config.yaml
intermediate_size: 1024
norm: "rmsnorm"
norm_eps: 1e-06
tie_word_embeddings: false
parallel_block: false
init_std_down: 0.0
optimizer: "muon"
schedule: "cos"
batch_tokens: 65536
Each number is 128 + 24 x the weight over its row's rms, rounded and kept within 0 to 255. Layers, rows and columns count from 0. Numbers have three digits each. The size before them is the row's rms in percent of the matrix's.

# down: layer 4 MLP down (transposed), 1024x512, rms 0.105, rows 676-692, columns 256-383
# gate: layer 4 MLP gate, 1024x512, rms 0.112, rows 677-692, columns 256-383
# up: layer 4 MLP up, 1024x512, rms 0.11, rows 677-692, columns 256-383
down676 096:115148119153149134159078087104108155139128105107136147062136095140178116137136116144140117118107136116130120116124117165109160145113154103099134115146192139113138136120157120130107102140132117102093157128128104132142131130077145142081127053102117144108113190113118101145079139141073164130102090142121119103134134120134132142115160108116130170129115124103145117171112122164121142162145
gate677 103:154118093147131105116080124127142160136136103184165153152144155141156085146158115159154100118109156123130156107147125092108116131160158134138137157100116146120138117091155102130138115141151131114105102165120127115171141095185104151077192105127144144133098172150074149087124115138146150094147087146129139103135121148088144109127121141136140082138148117112135122130094169150100138146142
up677 104:135106122125099074137129127123090117150113110108090146109026126130156107102156168102149142120114071114107127116166119135113147115121102089127161109152163156141101136115103138144097135110102121091111108104156133143129094110107111159121121130167132142149123139073142125096145086161154118126164117122103129132111142121122139127113120177136106131128124126109127094098149110145131105142131
down677 101:134127111128123069102116146104126116152108104121128165102077124165126109131118178109122122127104175138127134156102138116105164161159061088141134132135108113134126126155136160125125120132140087161127138110174116100153091151173096121095183090166171147150106119157112147168121107170155114110150122163162120127132139160119134151118095105141130113135107109145118163152146126144143158142113
gate678 098:134126132127146124157121149144113123090141118161131138062087101156112172140138125116068173143117149127102104132104109154061114113141136144090117140124110095142148104145174094112083149146109110164102125078111144135105146174106155119142120131128167124131119133118147148103105099151115108109129150150116111158167136100095162142190145148114117160116117137142140131164080149102130149144112
up678 099:148110093100161127136140142141139101129077097147103128129141114095120093098138117102168139106128146157142142137113110141118137142117185150104081123123132154134130137127095132143160117165147145091126147171133142130151133113096131114144127142101115141128126099176172101110095132120171131140163148121124157137114134141138152141149111119068107109146133173130181155122132133163157119130158
down678 101:141158107129130165145155125118175107131104096094127102159160147123142087142158133127153134157133085176130175150144178140116130176112121116133177125110132144148109083134132117148103080114114100105142116110135138088135147087163083118096142142111126125101124106148107084118093144127104131132161131151108167116078132163127148111145145117172140133107125098127111086136146176158130139135152
gate679 103:157142148107157115112124142171115113129146122131102133160141076133150097155123117134116134133151166147143128130129153118143178101096142141145106093117148127126107083148156121152125142105125127147181138101121138124106106075165128132156141148077121115110140109162107166107128162110177164122104094120129098102112139127125145181132120073149112086105128150072135104143128142131103131098133
up679 099:128129117103156143123129142147150131106156155140110096131101153103149098122124117127141180137124149147123127146138115095151135093175127146108115119095114143101153161158159154115119133147106176109136126134114078143129125145184104145117096127118150125127140121083186098098118072151098136119154158100154099118122128139054133128155135149136168129116118150099106122125127084142122110100108
down679 102:097154158117128114125138111152153119077114148115106097080145144133127109169134096123142115158132130074118091123110105147132147151124105136113081119112106107144110133119143126064159121089179152097143159123139108142149161162156148112095109157158155133125097121124121162112154108128116119118146118104126115127115134157091103134152106153133148136129153141098127068126159097174134100111110
gate680 099:128137140132133134103157121156128124125123131127142143086089145115156117125141181120148099155125133100117097101164146134121104167124140156131159129092108126085143135099129130156138152102153154133099149128129127127089106081133089118130107096116119102133163087125133156089139154110130116125155120134099171141151130166097139124141151157113084088150136143118081137116144129171116131162119
up680 101:138097095104133159135150131136116099164130120148128155145147087127147146108163109153098137123167129105145120171127144126104160127123150139128115119118125155136054146142104101083130148146163104116107129116107081139145106137084089162125081159153147140082102145134108121083133140102143129150108115141136152151130149093143107115137125169115099103134148104166119133125174084118142150117100
down680 103:133156122136135158145117162127159124143136133165137112109104103135123152123110097169139155137153113119120132097128108131142144183157107109076134130130109135140156127112181100141145126117150135165122137166112071132156108128141170124128111128144075086096140148100093146146148152130101115140146133151145143126143114153090189141148154115092151137165118128120122176117107146120143110123153
gate681 099:120137104102132138116117116108138125118143115094120146121082139132159151174164111090073157096123132132137111127150127162105116130089115131077150072101132114151122126136120121111165148141132115121117086155124151150123123121140119130121111136175126098123143112132113143114172098148125134164099138135152143104102128158148181124111185093145104168125111125124149103135130110083100127152133
up681 097:122107148118093134112125061117128089128144081078144090155140136157109122153161118122098117137137098093143098169109109142131143119136158124062122086135110107133104149112131129096190158121135121108161109105109094122177122134106113160096109150105166161168145176101116117101135101137164127137147150164144090100102117062103125148097126143136142082136081118160114111170151159175105158132139
down681 100:109120129140095180123140123140127123123149142123156129130136090111130113157079104158147113157087155125119110110140119169110128144144136094124148142107131087104122157171092169094147126114135148125136110130116108102145147152100128152103119150143127144119115155132167117131101092139118106134124174132091100118112101130116102083089087118156095067119162157135166148162116133152132126140109
gate682 094:110137088098102162094093111121125101102113124123106129090135118124130126099145132077150155087137145134140135107131180122142123141142165116145107124122099126113111119122133122140171129136125172103148129140073107102115136113106103145118116138145122098174191156142129130149082149135103110077110101167134136134157091170131119112139111103096133140130138102173121127135101154121178136152118
up682 101:120162147104120125131129131120142122139134140103141124107130124111059137131111133098165145159121117117136144163109121138147086118129127161107101150137104098086152138143141128153131174108125149185144113106125141126181154153117122109129187115167150088093161100137153094112126113179120108145111095098134092117108115179117142092129101112194139169088108131121125120103182131141131130154122
down682 097:173158139175125122123131160077167118132083075106141103107091126094103108157119134131117120146090111160134139107119133123151171118119135146137149115157136159166139158129136097111102097132155144108090110142135095123106118146105141123161126141115114110141101067106156093133149118165156108106094147112129125149130114058122109144122121116137086133106118119094077104135082168132135145145118
gate683 099:162090092102118104115111088099145152148151129126113132145101149160103148147135108138109111111140132107133183114129106130116130083144168140122121103152118149137137095149132137119141129127097123112103110086129093136136142111125133155147123122163144154110108095159126092142185146120131166127158100150126124099120096143127105115109092112180084151098139105130143138143126125137136148133089
up683 098:142095130154162137127113135128137090159116169119085122141186118117167157142146094119200132181127158160140135130118083122119181124156120188099113123178151134139153116160113121142165137147138140092145121111079129104108139132143125121108128132134154135133087129116134137152163123092106130095137134156108151079154123146129134131120089134191152116112123106138136129170129072135114098099119
down683 101:104089083119141125107158115138168137128199141156099151119158158127113115159118076067093127105104131090131163131143103156114122148127124099104090066172129108110134107119144126147145135097122109110166131084136118082132141138106127147134159122095148155117071164176081104159142128120129121145151179106115127106133147128190106123141137119103111094129126122117139120108127127103075159141144
gate684 096:129135135143102132129071146153128059147122094125165091126105147130103158128129165082128146194135122109146068127076150134160110161137146147138111167120117136098100117109164137133119133117157127107133126107115115138147136167144156121103132111106156139145141156159128163158132150090076124147138131128134166139130143115111110140145114112164138140137138102149144091137132107116131140168135
up684 096:113151135153141104156129132126118129138164132113143111121132151113109101122137160078146154119124135108198105126090145106107114126159110138148157098141099172156126122125121109121135134142185160130115109117150129094140127105148158128157110090131134176118118095157106101111156128123143107129124138106100145113140142131097136112086145105123103105159173065138149097145106121138131115140138
down684 097:126131120119133106105146140115124066103122098126183148125119150151120110108155162116121083138166127127162099139114143144136117162126130134169155135155141129132139161105128110159085109137163171083141114156149129145155165121158134106133111099141130102097122133100128163128137148136129122088107133134108092109133147110137124125074094142130112154116065120101127079133075168123111127131099
gate685 100:134149099145122132171143099165172100116129155099150113118124074153097129128125147103135090096120129148140114150100147138144121156162120106124120134166115091102153197109157130128136106132119107174139117131119147114122120135105143135142130159132104139113126120137119100114140126152141142133137147129122122107139135154189148144137160131104099131106137109152135151124154146118100136135108
up685 104:119161111120162106114126135130114077129162095152108092124179122106120133158157105095156119065112118142116118188162133136132140141124124127112133134089105141111113150098166143164133095133136106113115084109157147125112082120105098108095130100066140140131157140107116131131082137118105115134139189117115086137117138098105115115150128120105072134131074145116152083112127136138138169061114
down685 103:163134132117170135153108162154136111128108130117128113144095176157100102144189089119139094149082121115100148122103079144148148166142153074123149129141144127121107118136119110104153137144144142143131166123121120131125117128171117100116155106090085154116152125142084119106129174121094174096149119131158098152084142113096127124135144117092148124102109145083136119126150122166158161137144
gate686 097:104136148168129162110096104039123139082108118138151121161109087161131131126149112171107080166138120101153152149147160115142120144101136145131132132119125144156121159116136145122132121113105093112153115114127135162103106147140136113113173120152120116119159106115128141158115150080126128113152100136116125104086143094131094125149161167099134129150126136100141149109105132112104112109107
up686 096:164165125104171102168134143146139127168130159102121133097110148127114127141114145126160095098173099125130175154110062145122115123138087097189197115168151135150128126121107118182138139177131131112108125091060099114151175113115125139129131141145153113121128107138130146136142129081094105131112160151143088128149135134125139120115145102157129120120092163129114125118154128108132123123122
down686 102:132113109159138077167099149094149085101121153141102135133083115158152180108098141160140105144166138139126158119137119100121137099112163113145133150087165111120102080083101140105108087077163166140149145160146093093165169156145091114143081141184178142143100119134150101112084094133115138138152155120168095143127161066110111076134157172135128104135126121134128137124124111122079154136113
gate687 102:118111111155108140137151144101114153121107133138093108117098125117190139138133149118114107118111144124163104151111077102184112117121112120139170107103092112119121086124110124127143139143123159175138139081159156150123116127113109132150138101096086093113137122203119117143151106096105118117155134189154118175140087133179180085102125126083160096101142114083170100122102107136135149137133
up687 097:149129094130097115175159102104130116177132137106116133111133180115174109142109112120136151122098140149115078151146088125139075156076092128109112167110148126125135144130181130132109133113099133147145146132094130132155138119131128136105147183101088160187100086145132113112125095159133135130146104113157147127124122131110135118120095160084144146119114129127169109153113126165200140096101
down687 101:140151121132164106163114150123103115102170104159161097117091124142150155111141086126077149137140113172154154126143124092140124143141135146128094127095122120122115103081122084133120129140148130163131142162127111122156134138169138114118123109122114100145177132147123129151116153123113089119109190121171147149125124144108131114101107171116133094091139125144122111101098089134107114103141
gate688 101:100079106113124119196093114139122148150157138120147147164131087110126144146113138145135135101162153174130118121101110145146146177114174136151136113127123117158105108095143143105131104154111116117152158174081098125113138115098104108115124090120131106147131138128152125106151126119116122127077102105101098126128131115136180091144156127086106166141125101091081140169142125104130117146148
up688 106:095149138101119131134140123124115108127155106118111098121184059147104126100090121102118161125149121112140146127137131155105097134118122135104116117181124093133079116119131140096123164128111117149142155189147159144144165126108123102112099116118160138111105109114105116114118119124093148100141149143118122102158128111111156141119113114120105091108166064136132126104126128134099138109142
down688 102:177139128130129160114149068118128085144133142147121142153136093113121113177144120137079130154149146094136115073111127131126144144147134184138133082140135106139149089141168115147100116076154118098141098138209113133114127147086123129142161125140111124134124098131102150127109159131115149128079140127126135140143135115148118113111142142145157119111145150107157100136136144141104086131121
gate689 109:124120116078132105146122085127149123139094116134161123131103095103128119107147153132126156108143141112160198078163141158099139107131104139141117133123149147135118121156122142150084164153106142132141126145091081086172122099119149085113155136140131125102120131139083110145077138147153109156128122137118132139165100124110128100105161158137096149113155135150116130109088163138130175131156
up689 103:101124129148144139153132162142130117142137116119131119143136112114107132130166126158146132151136141117144156083102106124120101116152145134119127110116161111115108139071147142160145143139168119099123116143157133132086154096118106090141138106160145117121134125083151131075132143095131100110164109137143155121114138108142129134135132116108132127144109114142153115170146134148144118153160
down689 111:113149111138100110102131173142124133131145141101087121118093124152146148160137118111130142115155122153109133106128184131150138081142120116166176108124149163067151138188110134157108072160129139127118126145124108112131077092124144111119139093149129095099132141109111095169154202107148119131118117179110168081123125107095096162129130127131149163104175133098122103128147133190134117150113
gate690 088:094094131116083154168114105131111146132099140155067126112100098174130096124135109126144116086098124115142132149149101122128077136125088121152104143147100098123142135113137131101113146141141150153148137125091110144131137181154138101125152146105135160111123140127134138136099140071097185114149114094089111185130145156104117107129130061100167116100135068143163144155131136136130124114147
up690 087:148098115147140174115150151149163128143146103106138134121148124073138133139155155172171080140146163139119141165113133111126180102128141106102101121105126126129145128127168133110088105165156076149148064122133116106154111164101116156138131096132125114128100113168154103118113135157190135118110116116086102120157125114156146162106152141144138148158162148116109125120157099122120139169160
down690 094:154121122130170101115130104102146129120127153179165151129165124118100153112136124091133109133138128134147129103174114142154132166128127142139175129176123170150132093102113158124124118109148130128131137119105128130127095152101132169140152081136165101173114100166162126115149155170134144136133118143092116080114151109104112111190120083182099108121102127095125126115157140117114131116155
gate691 096:121091119111110111145128114092104146091145111116127121140117127177115164142150124133128147104081125187148182081117166149119121129107114129113143157099122144101109158145122133123106115153103135129117146100141171149129129150124114164112113116178134115138143148161124148116156163136142142127129152128129099110100157095138129108140126112090140137155150147129121105097144102125124121183144
up691 102:087112130120140131122125113131155130116120118134151118145126107148086122165153114148173200096130123150163141098130145156115118141159138170103137111133090137145117166120135131116086107146119105126150132087133146147103187108075122169141105174141123154131132149134099169148103138113137137102124129141159098113183110104152138132113111094126117128141124157122120121128184077130163118147132
down691 099:139155109114118174134151130155138108157126151143138117116181161128177156100126137147128108130145100095086144073149115101167092113129122157177117103128150123116146148109146123140127142165156142099123173096121079098151108174109119179124105144105110135147130120093143134158128125117141108178112082153185167127105139133184129164130157167148109141083098176142097126164163123128122126121146
gate692 104:177113107117091112130131125159091133117146131150117138116132136149109123142149132141151109115096129118130135098140177131147157137137114102117139135109101107167095115160110118156147120096116100093117128151100094113150132169102116132135100152161096123134206134114144153123139174150143132134100155157146136118119137159180137154147153115152111140113131132150121163118129127134108087130100
up692 100:124144105155118153117057126100138101104157093147140127105113159153149154118121145157133088133086092140120106127120141127120095138119117146143137135113156113108110147093111160138108128072139129135138129131130102150122098129085161176165070109155107163133175099113109163134135102134121126162138176116094152115147134098124131095173119145112170108168131183139108147076163170182136141097098
down692 102:145104137125116157104109167134130104104132160121096142125149145137142161168124124122118119149133180106166115125131160099147129115080156124098135113133101124118120118160126100129082149127111151102128082120111173088140138124085155091133109093118125147141127117149130123134120110132142147145105146134133132149137151149125085129136094131147146136132149126139106062111117131129147117116149